Each number is 128 + 24 x the weight over its row's rms, rounded and kept within 0 to 255. Layers, rows and columns count from 0. Numbers have three digits each. The size before them is the row's rms in percent of the matrix's.

# layer 3 MLP down (transposed), 1280x320, rms 0.0448, rows 1051-1092, columns 256-287
108:184093121135140114098128140138082124134118143122144176141135126163136160138108133135145132172151
091:185144149141120145144096168170158144117148107145117120131197131162145157174128115186175122107096
092:180093094090120142117156109169126123111155142118138126156118149104092147117089063157151104125122
088:072131119144098120130096106139142109111115108155104119184156129122122162160160148121156126105099
108:108141138116123119146116128175144104120130148133157165114125138094108122128118139106125126168152
085:125128126092117106145134128115129149169099101107142113154095138104145137163073126130112147097127
076:096099122108154145099124191153086079122098150134109126132093145071099148101125164127117140116114
121:145131066136123098140133106126084073086124086115121117125133071143164139150140102156099131143148
089:140117141110127102152145108084106141156121135115116102120137138155134138166098128116146151155137
102:131118182152142100123120108125118116133132121141144143159145136115171174102141123112117118133096
099:114136163124094140149126135116138138114107120089116118103131118127118158147113146146164162094146
090:140126137131135100166150130158166157127097125148119110118102158130117134145123133149137153148139
101:080158119097150145139164146144134135086106128160143160177132134168147127128148132156145139105116
098:120146135154101138150115159085130108161106110128105143110151114132137108089165100141099087136141
105:134116129112131127127132083131128122127093086132124120087104076091087126111137163117125123149138
112:141148094147112093099134141133122135157130146126101140089144168098118143117100154132068184150133
095:144150164127108132133106089110115115120136118112111119133133124138143145128095143124116124135124
114:167165119117132115150133125129138125102160141119122101163149085129113142081162102144110144108098
087:130103098127137116130113125130145129191146102119124082112145123119164146123124095066162104116118
097:112111111150089113116156118117105138098105121103121187151127146114101113116173103123154079136114
103:119123135145174111121112132158127118130113106124163142089118136081185099103112127129133163176166
090:097140130123141101107124110079132163100087117133122115091126138123111129107174136121114160093156
110:120108133165106155170132114146157107177109146130130152100107125146152096127138164173122108137128
083:134118125147138099084124105119115145149126124167083151142122141153114103139126159139118108128124
083:107132113136136147145143085100096122093110159116141148130114127129118155148126117120156145164113
080:148088130115106105108118094128111114104135147094125122158113131145140106128139172133139164128090
102:123127082118165112138127170184109119111104098146145164148113144100118115114117047139129149108133
091:130123122198135147132130160123113127140111124143129168150135130177116108157133129114125126100171
105:105135181062177117108120128143123134165108163113150109144114137077159141106118123172138108188118
130:142077114103095143127134139117160099144176124088138080137093220127136111146151115109110152103098
083:139122128139114100113107154121145068151123138098150162109123097124084110113154125148136111134135
113:163128129118149120150148131136119101142106107106096111140115121114117152163161128123133114169128
089:132117139094138137139150111129137116128131150165159126141127118086124104124141169112149122081117
119:103121147156125117106105137134118101171154142109156144088135093112156143152151145173154148148083
098:111115162110139096098134122079150101092136142164115124100151111122096096129109115107143154105125
104:138159130114134130155134133152164140133129138190101103109122162126103123155119142146136160133154
100:074118096111136102157130139116130138141099131110117124155140138132142159137131180121113148144136
107:124164119118106125121170100121142109102164130133129139123112139112148115115113112082169128136120
143:076115100141119135149124143158129127175139103137121154120162143082157154114137177114141162154127
136:141091106120100165149118111070156144119101118142093127160086144129131113147109125170160162135099
101:098115114208121111101139124111090096146114141130112144142097137118139104142097121115124120122165
114:102106166144136112140162102134130094132124145093132071121078146142154141141134117128087109155134
# layer 3 MLP up, 1280x320, rms 0.0569, rows 1052-1092, columns 256-287
089:104127146104130115135116123152133199136113154129095127097093108168156111092134102107125161168145
086:189127139123113131137141181149097158147127132143105100152138130127186109160130136132137140116131
096:133129115121139142094128124171138143159118162122121109129118097095121125127124101161125113126136
109:136154144105114126131116149141182125159117124094145109086095087133105155105087179113113107185144
103:146131121101088118150113144104160155146126119120149127136136116153111122153125106177097115142133
090:145095128088113171150113155160108192112091136134099105163109128137125101128150125095109167165199
116:152126145131139142139076157157154162173132125148109115122119146075136131149122120136066147134138
101:141056156131119133126093128157139129120120140106106130110115132118158151104128089095097116144123
083:113101116134110139170111153118107183150134142134114112100120164154101113140137123088144137132142
103:149089120112120139114123144121128146117100105069132092112104112142101144167111115121096099154122
098:095110126093192106099135159132187146129132136124134118113117124097123155103153110128129127109147
115:135119147116114114148095163092139163116159137151170127126117159136133122168151103121093157140174
104:109128138133108160159091152166127154126125100124166116136124130088083118130121123156062085137108
092:119129142121158149122092142132129155161093142102130096129106115140130110100120160091112090144197
114:112152158152133154126089164165092158126117123102157102122076142101077185113133110137108140103131
105:142109128147155131189105137126131154075140106040132093121103125163080135163165091125160137153133
109:101144129141119126116085151166193135121118114121148131117115142158108188103150145122130096125152
082:144116096126167129174131102159128127126135151085114104112117145113135124130147167162146147126132
103:117145100101101114163113163142161126155143114089124073076115093112118152099120126106106147175128
097:131143171110145162091091092131113149109153126118143092138118129097118152140139136130117116149125
096:172154135096150127137121085161132126134122124120136114172099108112143160147122137134127108167145
115:120152122144130164140106114167131124140088137152110093159088109107136106138149153122093128147152
087:121140184131115148105111101165071136128137113117157096091148119116139117198136141098114122150135
094:117122126120101164192143119157139162119133155138106125109133108161110149114140081127067064134145
096:117089138107128200136086146151121138107138162125109100166108152086137120127117112124086116096156
106:116131145166140154121111161136162129125139137104162105180130114119128143063114147162158109111131
106:107097194120147114151128144133092120166058102135151120094138155075126132139184131098123107119129
092:136126119126162157118097097115112163131121126121144090132100093168117146147165128149095130135158
124:138113128113126118103100150175116132093132121148120094136126133092096152161095142164096135168148
081:109125137116141135166106123111115113131102140138123160122130123106122142119134112085101119162126
096:142156138119133123114106124163110143131124131120113107106118100103115129142131130138103144159141
102:133126121085120136137128163153147140159140127125129138138107085144117120159157129102154119154153
116:124130153091160138134100157152106146107120126149115091165099134131141125131145143152070068103131
099:131133130111141138111110142164168126110113139098134126117113114128115161130116129102089123138161
113:140108136103154136133113151138069138126112138145141162093122116133124152128131123118124130137161
103:151127150134102128166112160146126159136093153110132137134121125116126107127141125111141128114156
100:092159132120121101076143129145154158128158119123135147095105121171100122146150109079161137172155
128:102099149133170122105113155144128143147120125152161125153138132146106123181147122108121145138167
115:121157144082128135155102186163097137123124132133099127087131101153135115137161139124099161163149
118:117123124155111136095079134172090133160139138103158136137113147109148139091084136110082111130143
114:156110141084110131103145085127089148116134145122188116132128124159146132166124165153120122109127